config.yaml
n_layer: 11
d_model: 320
n_head: 5
n_kv_head: 5
head_dim: 64
d_mlp: 1280
vocab_size: 21220
activation: "tanh_gelu"
norm: "layernorm"
norm_place: "pre"
norm_eps: 1e-06
positions: "rope"
rope_base: 10000.0
rope_fraction: 1.0
qk_norm: false
attn_scale: 0.125
bias: "all"
tie_embeddings: true
parallel_block: false
init: "normal"
init_std_qkv: 0.0264
init_std_o: 0.00562
init_std_up: 0.0264
init_std_down: 0.00562
init_out_by_depth: true
optimizer: "muon_variant"
lr: 0.00547
lr_mult_o: 0.624
lr_mult_up: 0.939
lr_mult_down: 1.5
beta1: 0.95
lr_head: 0.0134
grad_clip: 1.0
warmup_steps: 200
schedule: "wsd"
decay_fraction: 0.661
decay_shape: "linear"
final_lr_fraction: 0.05
batch_tokens: 131072
seq_len: 1024
doc_mask: true
train_tokens: 1103000000
steps: 8416
dataset: "wikipedia_en"
Each number is 128 + 24 x the weight over the matrix's rms, rounded and kept within 0 to 255. Layers, rows and columns count from 0. Numbers have three digits each.

# down: layer 4 MLP down (transposed), 1280x320, rms 0.0868, rows 390-432, columns 0-159
# up: layer 4 MLP up, 1280x320, rms 0.11, rows 391-432, columns 0-159
down390:106148131095140124131115152131144161124117156128085144137121150128103097138110077168120093164123146141173129127101151092090161126100157122120124140100144123127160105124156100080110144098144128119118126157140117095124147119141107109123159144150101114105122117140094147166104116188048156133141113111143106149147123116105135143122121129110106085157121149126108135108178141141143139136165129108141152116104159151119170151125115084126117145088192141106148100133095112119121153118143180
up391:047113126133119134141127163164060133092119150136148126118174151142142104114151121138120129142101139123121173137154154082076112086126122145099167130153125109075141146152118152131080129105169167114109085134136145136193139106123097121114117128122111115145121159118092146095089170138150087121148112114148139129164131152122096111121089168095158120089148117137124136109138093097129080122126165130141138147136138129088118163155145118105142096137137109153142096120114186152087099146145143
down391:134102104102121104142136133126094127117153090160145125121089101114085181076138130108114119092178168137129117110164107167115140122114131171101087059179112142095105128104155131136089114144122094149096142105090130105049127155143173165112155083109116172162124161107148160119150170121132154107129136121084124162140119147145131127135165105166125166127138155146140108104131176124147112100135120094144151116127104109137140165173172104162127134153158103119141137123095157131122147136155082
up392:133123118125106110117108152097152131140118127106109135157121106176129143143125142138075155115076128111095073092137172144124104096123083158119138173098123113160139148062098156146095114145159107143147081167087134106131115113105094112119122174085165124096121153115112091145185092145181100139150146166150109122131107095088127142106158117161157128081099100123085110099065143128151097164121102182122153092124163113141080142152109152130102141164139093118143150122116143149113103095128175
down392:127095126121095160051141128138131122147143121088140106149097097162164096129119146103110156162124136103126113126136120093135135105147135150111105198092125135129093138110148143111086150137137144136137082132092144141168099140104114119149058102175049076174130160089152136128117133121120130132099123145130123157107136076130099109107148110170096130124093121114081144142098136151194119103113105136161093112125192113118105165126156131138098128137097180102174090160132161160121104126124085
up393:137142127147116150133130137111112132120134132129136114142132144119131139131127133125137123155137106084093157141126115107134109112107126136134127098144163139127150106114122153135121131104124091125136119136118134115146145141111097086148113125124125177117125134137148162129137136124132140133148139130147135122126135115115137171147134110131127127134137135138098125144133152121112129136135123109107133163183115115116121127121113116129140125132131112125118132131127108115169130095114126
down393:152145111126119157134141109118109121132101139128108137122117125160116148127146143150121137091098091145133128147125157138136108084133133124149136126090156127104130156148112102111132142126113159132138139099114116145123153129145146096113131137132141100123120134106143122136126137141114117129132135147099149119122119159118099109138117144127100124149130127125084122135139147113119128125126117140112137128143129124091132115125125148134097128109133167130105150116117130160110122147140151
up394:123142095113162129146109159155122105100112149111130096100096117115123138134129122119091119132161082187135131089163130135126104161163116126158132125123147089093140113135080156108145107153114111122117141168079107182105134127151145080123123092124149144123144153140121148125121115127099107144116092132130119127115067159139165104135129137150081154131117123128148134139148108142118151154086125153109096091143148127155114120096090089126166162141148150144106132100128106090095109153148135
down394:072106158176118119126141120117116128141110101105145107099105134109143119126121139194148115096165174125148145150110101129119164120141138123146122150114118141088128126111111102143105149161165137138138133100155191154136084158064117146078152098111092162106120121110121153140138130123095164125140133117085121128125115105130177138132126124119166086126154116121109111112111108156129145137121113139105101124122155099137102115147123119149137133109101130113122130137100159100154158125145105
up395:123118125095130117140078151130106143114110142147106144170132148099135093130154103120125129129112141155118139126109122112086106133143158093115140133122104074123126163107131127086126128139110137077126115128134106126133178150104127127109130128105133124136108140171164149134117119106128137129137157104143132152126135130098108138126142110151098161123166174112138120140103122191123148144126129153151141145106151155086101128109106117109118093127156137090123163152171171174135117118134161
down395:129105126112099143123122150154112087132128125127125110085129172114130147157146094189125127110190115098102118138116128138149130131102113139115122118120152124126150106138100131084119123124126131105132100145122096146143115099105162102132110131122142167106104066152152110121101134110134124160146115111100120097113126118156120178151083134157137148130119100128133113145125129099122123129110152131133175112144170149115092099131143128121142139130161150114150157120089131112110150144155120
up396:103147109137115125106105095167139113135066144144114115081144164145178090144145091177110128157159163131133128111135116136127137114086111150146117151131078175121181090131150143148131133121155086160136138156117120125163119093129098156141158132134120108112105143125089099144127129167111150144130093129124153118094143107148177111144133155116110144152134136099084111075144166151146116105111159130081123109139156102119077125125136119111125136117123119105118123157136083118185131118147108
down396:097137114143134131143144130116140158073148165156151142165141110141144106121159103113146114131105139120126137128153096140161145142124126088190126087114128108137121111101173163157096130123119096116146179138106123091128117144144155130157111113115106082144176115115146092133134123105105107115171082157076122164141165110075157129153136086107118139135174163131112149127121167091156106128111122120149116159150130127110158113076142077146165140145160087126151099124126128190108091094142126
up397:135123156113116111174096144109134111110146146142152164118119129137166157132133148089142178136142114081122125114130144145148166122138140154093128181142118133116139127153201175106155122137141153121150108121094117110122126108115135145116096128145173138096100121119110156118128102097107076135150124130138136114155134121102147129122124100068086134073106092136125132220150107106146111141102143168103147110162146101115169098133157110135142116129168124104128133142141108156107146151159150
down397:136132094133128134151122121166098112109145112086163151122129141150138124155155147113157125125176117121133132165111125132114090120144133146158130115138087096097125133129094111120119161127113146102053116101120139126101097168129130144140128160165142134115146072122145090114165151128137139136109098170130139113099140088108114171166115105060105152144146135199138125104099174127126134134147103115082160107110108125115110133156121166124101126139125123198113177162086128115118108094151092
up398:114084113123136092147145137137126103141123129124094132113118137112174133144118173122097112100117107139114145116135128107133153165105146159084129129135121110089139125140121120106116126110172109145106132126146153131135109154160104133152106143170110138136106127143120164133093138129138139132113115138131141118146099132116104117116113113165151167087139160147139106155163133083141125117144159120089162142153137155134142123112144152135107123157110123148103142136129158114150132090125141
down398:143106104163092146112113118142120096128099122143160135125133131140133106137095111151104148111133116107114098165120124142104111135148115125124138134116118132161113141110130089141133094149097122088154104124140121116108140105119153124113151100103160146117129123142149122104133168142099127101134081180123115096097185119144153132119145102151113121117128132126118120107150102151101161133118116125142152107086149119137128117143128178145096118129115107154117124134124130121146128084123131
up399:142104130168116124133130149167139129103121144082108163143126130129129133150099157132101120155127159140081125151119114167145142126126124107143136163121160128156118124154076138125121159157151141105104101141127159164114159074121157124104120154134149116150099115109108094160103122133105145123108202081131156141086120116148136126154152116120149164089104123182143100129146127158150133106131114113091144085123102153143137120152064175114185135104113133130147169106117106141149106133104162
down399:113126159161123140118145114092157122127132138136078134160149101122146129149120136108161150131136121169120102137157142185135109122153059114126136123116109127134148126134133166134127141135139165144115119150153093124164126127084155153123082130126153080111093142152151127180134150124089122114133107107149107100087136117141125110155111151145125132108100170172134117130119108155117157148128145108148153109080117116136143122149146120099120112137168101169122147079182137137143127114112130
up400:114100113126124084117139135126099120091115111119182109130137142118140110141114125111100122158147105152104127128123111092114102123110128117189136131162118147139119134140134119102137144143116163100095142119075145125140138164140083144115097157130111133142136173136141129168119127118130118094133117136139145144123138143157129140130144167109111155111131122135154132121084135133149135123146138139145123132099106143087106149120121133106096095118096141190116101124140124132159128169149136
down400:118123103120113141135116151145118115137138189090158141122128092109118138148149126090116142135116142154163149183135115158134098157148101124132120153105140180128145099150140134151100154134100129139128157185187133130168151107139096101114107101104103127152098174094133101144093098140106106121093123152128106106140157121132101131133161101118122148101133149127143137154098167152141144131102146107096151113099142093110116091141122120120084109143146122130095140140177108130114126140130171
up401:120131117154109150114128155140109154101141135100112134120118142117112143127129134112132172100157109173112193135139153174179125087124132094163125098064119181165148124140100126107106117165161114114131188108118124083171109083135120161134172128122150112087115115102136135141099186139127109137144148183143165138141151153117103132123145163126091099103107126089091103118109130120144118103090186127068116113120148082125155147114122084123115125095200126152161115186138161103164118149170099
down401:093113129143148134126129135159146114112143118138156185165088124127138112158095130122126139136128097123131125134151132135126157100111137087119124086109107146078089127130120081137118166111177100109138111107150120081141130128124110114100139111138109142138143145193136162145080147131140117138108115139139159145112104149153115100140115067108109113127134133158152115098165117077112083121065134128108140159196144156123120145120087118118162188113115111113132159123111135135155151167092112
up402:132134129100145195142069126125136145087104075154110130133123117144140119111154116120097124099150099169137119139134101134107115131117165144129134126104138131121096123161125120187138149148160133133095148124136122160128103185113131149105095137106156114120115129094155155086164135139124119153119157117124121131138171110145123148143109113116114091182138104151102126155170137166146136128138145098130142139136143088113107124152103167145131114074106157128099138109149131127108132114126117
down402:148108122121085088166114156141157140107080161147121115146155117128139158091135130126135140140135121132154150092132108119152110100137100142138117130149113130084109125124150125144158131111147121134133090093119133135087131100127163139114126127110137136168167112152123124111117154127093136092159125110148136142121116118135161136150136116160094163137144078107124171125119107137151178104145160123213104146094114114142134123107162109113131135127140103133127158168119086087121120112126120
up403:094108112125082101131137103164127096136135139085109142167120132153127156150122117119145180162118151137087100154150134129108075119150125140144102096128155189163110165163169157137117145152159133199148124109148088183147163135126091131178135091108156143112176118129111136132118074126150120096137178131154113163102069148100116095082073107158112128133150132164079147131124114173102123107088121115128137073122149139089154101110127152131112160114156088142135112063125093161124097117121092
down403:090130150160128113171104125154137155104113119119133099096128157091159163131132095144117114160192136088094155127125127156127162149113121124108090079160117152118067126163122138115105150114085101143116145149116138150140116157124155185150113135130153100138153155140103147131101105110131189120117121087137078148135126122149118122117082162141102134147112123116108120129103141163154128123149135135163143155142124089113106103123183146174144116177126137087122138106118147117115135070133086
up404:068145132128129119141136141098109147132152122129140172113120169095153089149158130106140123111142125141123120169146139137122082132170156119156142134100136077132116161138131106175128137120144131143112126142124100124148152097178109140148121130162133156122096139114104159142111139088141106147153129125090131151126142135123136155083122116122145178150119147118160146101084132109124140110118141098138157135155109106119087135128154116139106131155153134133170125143162166117085091160114202
down404:162127121091111114098165087100161164145140157142134113159120156137115123108116136131082134132121178116129081092139118158143123129086146142151112127120109154108100119164124172148171134069152090138147095130130148125104132139102138124112114139089134115171128143123113075121184131154112093117085140133153110154092135131103151128168117111139121096113137145122090165135158088105151128127162127117144131148098120119114158168136112134110170139110092173139119116127122105127162148104129096
up405:080154112131168170161116123143103172097099127124133156112100113113134128155126125158119129161169122136087099123123144157151106141150145145135162161121121144146116139106080136147119125132073113105124162172137128132120169119092124129179130129130154164113114166105151126120149076134109109134135151150152133139126124140152113114136142141106117146097115150128122108129153122132119121104185169119151100120102107135125107168084132101140123134168108103089120118123132159124118108112108170
down405:122159108142142116123086102105161123146122143101156096143164145108128140114122126104142121099133134147132118136112136080163105149144116126152106133124127111107104133141155205140089104119139139076097145135146126095143109119140122138080132143134071097126116128137117117120150121133104098118141129112150124125132149097120130197123170117151126147124131102163129132109143117108158162143101095143107154119129141178092101115170134139155157154109110125124113101150082110133132111113108119
up406:147129126136119125139122130106124098099080125129145141105140130161129126099180154151119144141171144116117130133115134136170151092130126146125151126121155121115126099119142147124120113177107132125142102104103119146126116143158148141128095112128152146106127134140099122115089102128110121145143156151148097145107111116129129171125116145129122146121138129108150110161086108108145110114118133114126124124126128136141113112131148162132110147132091126128165108139136118111168112166105113
down406:123164099128138154100137163157110076157170161167129144128117132116121144163120127079173114139122112121144143113136146101110124160134139151128117119103113125151172151135150117118154125122114139141071121140133148127155148136194103136141131090105117129162106086135189132140136145130135129146108126115104136123091140144104124123094129096120136126126125171128113099125140133155121135131106143111130134146103160168132139153119116141116080131149133134134116112122100154098110114109114132
up407:112143177105099094152186105122138155110131156121125125073133142136154137126110114139074144123139129165137104122153106151124090123152132084105144161111128096139143093149128124119091124110121095126138122170165161121121116127123075113115127144132110120106191137178115134079190096152119115155100132103141144130129113167157099148160133122152168135112156109107106129108165112116154136137126125148118137116140134128155117122168114139161122110157147162094109121129121097127121158120127114
down407:159092114107131130131112119118105137143132123092121132152123113115096118111154140118110092110146112094122138118127141085096125142118120137122112113099122150132155129109125067144156143076111115113116107194103148113129093127084132137114112105065154092145129120121133148119137127172123116139130134132115121102121129142152121107151144173178133097160139166103126161103164102136104138140120084110140129155133099106152151095091134118127139114141130134146122138167126108172164156185110136
up408:130152132166143129115115178140162131128150134116097129120139121149102134111116124114160144152137132119151125111154140125126105133124131106136124142148130123129106138129146136164158108123158126086155136158113109159131120121126139148138108135128152118118173130162135084135104127138125157118121156125132131126109151120155095122160166155132148126118129087083122138109125145131123112122143113133125103150106126100112094138110100139133113125125138136129132118109131128140121126144122126
down408:151107119135137145106155134121124129158154132094138098152090118186126121116099098155102116118107121147127100167100139166144154145156118122126083129141116120102140174090093124137129139117122108152163140086148122101136161135087125101120115111142123148137120137112147124153149103105115116141121123114134121115139108135157117113135130134149084142152108141121149107088151139119119159111126126142138129142092150128135115094134122113123141131158138130100169117114123145104138097149119156
up409:113115150149120116124104110086095084124163152143075152115117167131125063077094107123126125099129136121108103119146155159141172135154137125170129124125089155110130100209146141098172134115102132148118130117137188146143142147112116095118144129153112145098126099126114165122175140108173099154108145085128123171105111128134104166105145148120136161141112092136159105108158099139037153163092150141106131067151136099113102089123136109132084117150124102134184123099100154098158143179123175
down409:135086134107152068135074111144117140124121160078078120171086119121106141126146098152135098082105115131113140114136088102121139128178098096155127095122153112111107135156140154133154150091128146088087109159130133143122145153130144149092144130124135110144158102153134133086111123123114107168126128074121154116144146128139124123123149150121127147095114093110148149142129107150121113156160158152137099166140133188142151113157103127143081127107137172178123149140142102130092160133131101
up410:153110141118123117145135138103122120126136136164140162126103123110129139133165108108092132122136180123130128124119142152131141107122117114148107134123113099161134123114143125111106143123150121141141114121142120137146101098133126136106143112163125104139125132160136136123112132123134107118119137147125146107144126126131142135144141109077137141112139128149111111159153122149126161136119114125128143129166143124124167135128161094121149153120101149137117126115127122102128114125129127
down410:092149133108148171113138132141113094100139118113205112106130135145141143171141112097097110099198111149121158092108102126117119122167112109192123159116124099147132139131112125111153149156133147129096127112130111115113141122134125121152123109147152144156111127100107155118133137107105151116137103134099115125131123154121096110136123116123129100118160112094121156126121158133139143128150103095115127091108147141114130145143111119185128129120133146142120112112142109119139121136143117
up411:106132145125113131116108137126151114114100155125143186157156083161115095136119080109115125140156117123130112065108157065164137117131134108094163128092132116185117115179116129126156129142123153124093148144151109137144146122116160128152094110122143129123174086103131119154107116116105107167151147120139116090084147083086135118099170120105128134138096125116134134144117163182155125103116133151103103135149144140145192146083119136158171126105125146117129154115119140165120151120118158
down411:159107117149138106119128126139125174140112139160101122146084163089127114172110130150134165125169174123102135143048105170144174112128132134111093150102127146109114106110074151126103109110109156122120095130128173146151117096095150100143137100161122172147170167132134106142148081168136170094068138110106149123104140133102145153175097090142118112129125138143083119113122091145165151135094133116107140179120113156135110116142177107103094170123116096143125157093079144074118129120104113
up412:110112120101138163108153097123138115097123112128165106140111073153098170099162119130157147069106149110123154116146181130143163120137107136105128138122124171132162157120135122108114137118137125120139117143131109137131140097126114146105140118122105132144103165131121097138106141147176112097124104121139095136112106094150137122132157095108157139123128148125149080131132144131151137150140091143128126113153118130122106091151097139135115128115110097151132130090178099151137075138130175
down412:150148124132113099185104144111158120128105114154092106118107124159168091166157136128099114153137094136123102146147088154132106111129143069131121127107142098140123106128124134141155143122156132162151138120133140085116160121142101137136132133091127112100144119127132118129123099125114163119091161150093120107144129120129124136150114080117127111138115090102086154116148110114098111159128180133140133117100089150118132141109181123143136137129160122138172103119070170107128161136129115
up413:131112184087143146158145136162110146118131129108117147128126121146105191133126090149157154100162117136144136106115118112142132159155118120144115100151175109107107090130164142109108087105137168106124122119141091099113119139087093102140104145096137155085133129132177132129101132149131144153153114153142112119145142115117108123171110100151170140155081137075126129155129125121097144125133121137102108123156096126096107146115152144126144111090146178097107128160098134150144104136109119
down413:155159117145108165143098097081113097171131081138157118134118155138129113115143152159161140064074134129102101103081159183118115128154134141120165131124141085125172141116163143146123112149129123075122132097118121167135102141096125141166122148157152078141091166126126062128124117118075076080100121120133122091098091120172137160134128134135143118146129100133140125070121148103119155136092097094088163177120140158163113142169116160115143137115137141145132145109157176174137125090087172
up414:120122172120145082134098141085101125129084129147164126137121147131168155117127143147097124157140135117134116153096109095142137175087124158103128139135132138090107156132145108107097125125117113155135125136127122094095180140146149135125138124145097122148129145088136137088100140117126091120128081127098170120090101124167078117108144127129106092147104130118110149140138058080116153136122173097155139114156148138145096141146148087120161120089136131145091120124129105119166152138155139
down414:141119092109134142142128153158152139123163138081108135126153114129132109123139068121127166089132153147097135129152143134112088150158117087149129136129144103170134082110127154144170120132126154110113134128124127149151102130130125138126137155117124120090105129131134122186140116144126160137121131126134093121092121123084177154146135156139105134075163136110144101091135179130128120097099097151113114159140123141111157125094116145137132119152135107103123139119131150129117112108123105
up415:114124122123131135110089080119096108132135123137131146101132128122116116162113139113135136132111154129136151109155128132123112134103122138172162099159122134114169158134099100119129127129118154128110141122120131101131087118154091124131192130104141141129139117133156124139172106137139140114166077103124138096113140124127116158124102117117108131146101163118122125122103127165140106147160118123120111174139078133100157149137154126129105159108156130146160107110129129101127138139107184
down415:133105102067171105087124148126143156132134134136141153129147147089109104121146093143149113116130160133139163143122154161116138111136172134113108138107139130107073125128173149103122121129128101167117166117162141111159142123152121127128117153120150138106108107139158123140106120131097157118086123136180091135106136084100086094143149096124163123104137113146099154112105160110132149151149136088123124160149100120150152124143145115078169104146118131135113143110154108156140105149160150
up416:137116135128164176090184095091121102144156182090109182106104074123119165089157127115162162128139142167156144141129140089100117110101113092147130134114170150142120057153104160162083104142144135103088125110105188142140173115130128134126102148152141118175126134129158118121130144111112132129160146083145080118079113084154171112083076145134135130109115090104118140150130149120110180121129098104152191123077110138124137095114067172133102149103133105177144172125099138150120127137137060
down416:152144173146106125087130128106105154144187112138104121133122104166146175120128149103154162125136143155119159103112088115119128138070125097118164105094121140124075097144086145131114147111093152072157133127106131178109138152061122170069123165153168074166123077147130121155113114100103125109129139132114116136127096117102098142089111127121100131076100129085159156079155171117178133158114133125153182151122075103175144109116090108169084130108133131114184150114150154113117125116103122
up417:119145132136109115127131142097155162107116148087150129098164147154094111078110114126092140129143087138150138086153113152110132162084146141126205112138132160104105144147089128145105117138146082110114176122171115124144137154165189109088120107144085124110103139162113132153098126130097156117128117174154103124137133144118102147132129122147137088142133142150100093115100151115130128116116107129129097112101103129129110154121127139129142109151136147122107108165175143148162116094188149
down417:077125139165147088101118081102149099174099127151084126142115123140138142137167118143147129105081140096163162095146123112125128148166170131131125127120139099121118154120111109082140122138106115128154123160143163116157090137163112109108132135093164105101121182132140146154115181138133142109103137108146154125119153111103112096121129089130152144105113129133070090136135120133093089156087141126106114148154127141087163116127120177153114130096136148098100179133128135088108170114204111
up418:154079143133142134133113121068151111105164141132117135130161137150094113125108136142136144098084083139149147119170125079114153125121090150117122139114159153132140103098151157098141128160106107187141120078110133116085158137145137122115156106088110114147088136157188112128144140108145137111159143183106134098166111144128177178110115115113137154129156116133120119128180135163116087129123113136109110142118139181166125137140127078185152123126174110105153145177075114143123133132112172
down418:144053144134138098172162153142097159137068143129165101128091140095099120152124141109131108112119145124120097110112113132137095142067097118133129130131140120079199170120121090117160083135142148174092118100129090092153141106146135134098112131091133097161112116107166106155136165130187114149148177180139109142118144133112122146180138122131126150158144124085143119101138123159105152177092128138120134115157104144120100099102125146160118123114148136141092095114127142152132164163110137
up419:133167183156139156111136096111132110136166095102130140107134161150096117140155132143126144154152186121128096155115165100126108097186105123113127108114132136113060138163141130105146082114148115128124118155131122205105129118131112149098110125163135126103095114155096107133100110096098103109101137109125132118101165133172147172107137167083113141112130135132119073110136151145120139125138134163156105106091147172156129125123106144070108115151115151158184142127136058156111150125096155
down419:087152099136105155131130139125141113146163122121153150105154093107146124114119119114159057151127094181127104084097115145145164131156133089110160112081109149137126123113163117144127156094097115110142094146132113112106117159145089134148141126131142127147144161068092097169144154112110130103130114135166130163128093151119097124112165124126124129125134124124126164142149119138123094170122136075089128114132129100167109120100136112122096093111157121124101111127162140166126067137123170
up420:115128133085156114178082156137133080118102164132118128101140137116163107144159104126135117106136138165134125082131125140134137077052123087081142143110123079107133142126160145118138090176128141118122146158144153184109143154156179140071116108108103137130122099096138116137177147086098118124125095160119108144103155120147155163103125111107089102176169132148059132154149189148140142149109117119140098126141130118148053144118124166178136166140127173110109100166144113114158159160132136
down420:112127135128132115149110105115130172127143067173150087156138132105151141111093147117122148154137106102136131125130153136124192131098119123137107094106123168118081163126145119113122133127125106135154101130118125106109123131140152157122122098079158109149144105152116114092136126152138149097141146128128137109152131131172160163131098131176121126112125130121142141102150116117111160143151170125161141107143100135107157110168143154094172105138098081114113129160083108073108103095145120
up421:107146146133135149121184170168106130128168096159136100144130159113132151110097083128092141114144107142156143157107165121157145036133155107065143118127122130109144119134109130099175138141155146154145135123133135135141125119108123087145131102136094091099122158121144095111094092108123119104147142114108160150080104132149129113147164089160106101132058109147116133164119142132113179105136129101122132117140123139109138089127141172131105147115099073145136107140142102130157150175108144
down421:121117134122124114087157139106130116121116128121112127140121161122097146131151093101123159173115110140109136120165089112149139105129086146164143120128114137154113152135126126098201133093122141126127137111117099118139108140136112132160109169113119157087089105130152123123155125139128144111140159146101130101164155103092104144133132135159134141140055167149114128126169111142152108135151148152156149114152123140149087131101165155114131132133170126150116117116154074105117147129146096
up422:133126144144096127110124141156150129138097120126121137107129111111151130128113095132106130127113130098148093153144120110127130133131172177112137103121118168115144098092091113158154117120171131122138151141121154145134138116105130148156090137160160140135147131104120128139087117154113145120140154104111153111117120098143113123127091147126167093123144130158146135111137131122087129139111124130137134129107175083112156142135138100131136133108160130119123103150122078174137137140151122
down422:134163140131143143112119140144140114107116123154125181135141093150118051152112121112099120157129104121138094156129134146141161111100111101124131148147116082138097146157083136142098100140104143140161120136141120179106150143123168118116141147160131131120153125168121124101147112126130145125126097111176108183142131080111139099111096091132141134110094127125159134125146119132118140103111160131128144135102158128127149129163129133121125111115120150140098134106137124092133106120127102
up423:149146099164101148146146174105128176131135118127180137084149109178150112133163149088149156114142130125161135171101087160132091102107071126095151121116107093155111156125153140113156136146120107151102127140124124136161169156071132140140100131108139141124107154148143130119115108171108087143122087098109104138117127133128082108111106155124123128159118171106122158101124182135126151114197167123074127148106123153087129093155095111092133127139118137108116146129154132120137158131117103
down423:129139121116109133150123118114142162118100113098142098153113150123127134108138116054118160140126115150145145087157120159137110096138094129147146125122110140146122173106098142126124123098129121162132127128124163109143131143137117129158123109096154145149135152156108131160130125134075137158149150127121065132095122146108139130154135125129116149096130176147116112138105134150121162135165112134143142167143121115092110108126129098080071118147168152148120140174151126105113131123140107
up424:129111122131135135153086130171146091142107099134122142118101152147097131156100106138146106088150116126172125119104121162102120153119142144137082158137155166084144100148077165151088122109138106120086160138095153162128127128119125153108133125128156130103163146139126096149137114115115153123125143028124126096121115136154110114157120101136090107111140103152128100143144141118160136101098142115110185113081156146162129117136122123124142111099126115144088143118111120103126096142129098
down424:109099147155120129121114115112134143136165103101123115135186123077153152119150082147130146143122129097136128118115145134120110098202150099148125142145119135138142163098158088153160127125107176112145125141126151092131144106148092107118116138115122158168064130093168148145152145122151164141139095156112070159113098091098116095126108145122141134123144136141129167172119130119105117168140071138142136083164101104152163099107124114116129122104116116128164169132145133177113140151115129
up425:117107185141118134115127127147122151137134140081158131116144123142142166149116096130140148154124120181091168120143126080169139133183108106134087126117136100150199139155158133136144151107127135134125098099109079128107182112141124101156121106105116117152117099184150135133117140163120114159132098119106104128116147153154127144115111140147123126109125121146156112143120128108130147131151137131111149134154101118144119131126103143124112117114149106118102119137142111097157176153069107
down425:129104076104163103101167128160141189123114163149141108122131148091140153147092120104154131166113171119165122129097149119102148139143151095137081134128093130121118177106166125128147137101120165123140168115134143132122141125106134158117162087130178138123150072132109118094120135118121130156192134155134119168127161107112109138145163106115090155140118114075158142127080096129136112111143127100117152119105074117128126137124137156088161103159124124154111150118126126110110111094100156
up426:093129144107181107115093115142113108118155160139092153136137116115068149124141109100099121165151111088135108121132167083129128109136124145118101164149109165101143114120152131110117140175127108185136132108145132172121120104140103158113139118118110121126167138119092168129113112167112127096148147114137123149107111139150081142126105156069145155138158156122188131099133068140107129065141152076124142100095111157106163097133109118088155126137122163085102139139159146139097125147140141
down426:162149148125141159138136132133125165119068116133168139129099180135191103123129136148116114154157107093134135164130080114174121095129138093140146165137169109099093132156122154142157118132171137102166145147162184093112121154114117129098142090090110115099121114123132078069133128131105104122119127113128108145139128151116078112115140090101131119134145116131094141102117138133106122132132108132131146135129155138136134109076147168116092139121101097129072142173106161158106084127093099
up427:125121121106077139096104143110119117134141195089141140090097088137136134171142129116084153105112113134099138115139130145120135146127126105147138163120156138130116081153156107179131122143139127166142174139179075110162084135131140123127104109119116131143107121089085149129098162122112134115139139108122117131101130152135111139084089129184082132177093149122136111136123154146155113170102157162128144113091147136127075137122154142143126122182124135123164126122116119141109173101124133
down427:114116163121115125117135157135150147137142126135162163124142083107095117126135144110117116104132109121096132139126193103078152142099137114083154142114101143145114140109129144103105132123103109115113126113142135152130140157114155145129109098162153095141127167145081131135117094138147135106157104144124099128162114110113184142120122134125092082103179117103120153117153102126123149153107116148150099144141151108162091132141146107126118093138114133141152131110134139181129156117167103
up428:116140150095140105121171117150108142152114149149103108142163147107159118069110135148139108103115112116160120146141153145166153123117164124083110150100096095121126108108138116110137169128115096139164145155132128150108138160119141145109110080138095142113165131135133154122130157144138125150137133109140097111123149111135116089070147107089107147166143134122103113173124127157121116112153153114112126133109157150135140148158139137146157144105132117141102140119136129112168169140100069
down428:165099127160110158150069108132107091126158128099130145130104102185089161166156120122114161125089139121111133104120095129100103132153115127166183072149150154162128142171095096104136107119129147109118125100120157101146145088146103142135149182154165100116130131135133098124138117060147135138089146106100140124144127129119133152133157143135131095085113100174153110100152139093109130153138129112138153146147115125117126115118130147126120135140130165146146116140098131111091138144187138
up429:163104161084133137089187165131116120173151117108170150144157098159132130076102087162120132149094158170129140171178151156146095132111119143180121119120119055129109122108164155185154122142097091118112118095138083113172129110105174153113096124098080118107093146181139131143159131079145117116194139117175149116121122137093146122131188165151122129108096197038114085085148111149137099179128179135106120107114153100124118147107159075111119105171193114100148092149132087153081121121121133
down429:174145127124112098129182153137103135142128150134141121101081112152122124129142174145134178091116162182155156154128164139170106156084123132107127102111124094134102126122069099157175114074128118114160079127122150144216120149094185145119106100143113122128134084170073118121153127178134143146163116159125118126114120147102139124124145139125133123115124123140181088104102135155143073141114126176088119112106147111102190124100151146061112157137134117130125160088128099168110143109113134
up430:099147086143111159086103132140075116145152121117161101153166176144157123132124139133101126096105131136154174168095135172095111086143140194100138134138124154088123143204091117125074109147146081119104108102095121097135149094149154113149120069150091096139153110078116097127116100118129130142139117131113143110145109151111129102156151146156157089181124124142153089108119133091123138089114139136118145129106136118124157159107106094110123138113098170094160129152152125124117118131135145
down430:134102126125176103195081110151123129161124125144100128114111082083157142141126157180132128158151141115089113111131176127117113166092140097185140132155132128140122099103157146161116140138142122098118161114144135144113149119094141139096133136113147162116125127135142158102153147096120129132142130155110104142135142129158125135148184135131080118087117153121118140121076121099152145112121125121114105141093141117190122123153178092098141113115136130135126118105065121115130131124106150
up431:179076127124039143109095097141133131187134133093130165111157161164126118122128079147157120079075176149118179120147123141165128107140140137130145139114122167150105135118109137109134182099078142113117090159134087145155156119119104125156112113119091156116156139131078136136175098131085123137097108180142141133119136142096151160141090097110126137197108158142087119107173116098141139109159084163048136140139139091158135108103071126150137139055079159121109127105087113160148148139159158
down431:142068115075110153082155089104084134076145132085135118146081082104118146078124170147140132124054119119156163127154111164137124139118139166101090126113146162113112107145143104179119143139107063122107124121179140132111174142132142142106164169146140119120141104147185123168167097126124122064151124174108156119151142131097135156124123102082166141101144091170143102076115097140136129118111100120068109122101120119161132073151106171161098105129145117114159116158150141100138166147165097
up432:102124156144127113153086117094098125123083123164152090122135148183133078170114162124130130069117132147120137143150174122102153114123133132121135163168104156120141135086152112114093131162098147146145120192156118103130127094103098133161144128137131139076109128071125128156121131141154121156109107142118110141147133099123125143175119145134113175138131140161085095113112117107130169130136135130162111142083136149083130119127104134132111140070080108166120120139168121101097116122113162
down432:138140128125131103133167164144116122157129087103088116146141136098142134160159127165134138137130100130095107121093105121119123085148111129131146165142135098134141171110129101121139106132147124066144103095102141143145145093145156163141140144090124127125142134100146139132109107147107117123144103110125170144103138162118161109171159119137117113113142123139133149130132105125132110094106158118156118116118108175111163144155124095147198091124095116122090125126153102124092083127154111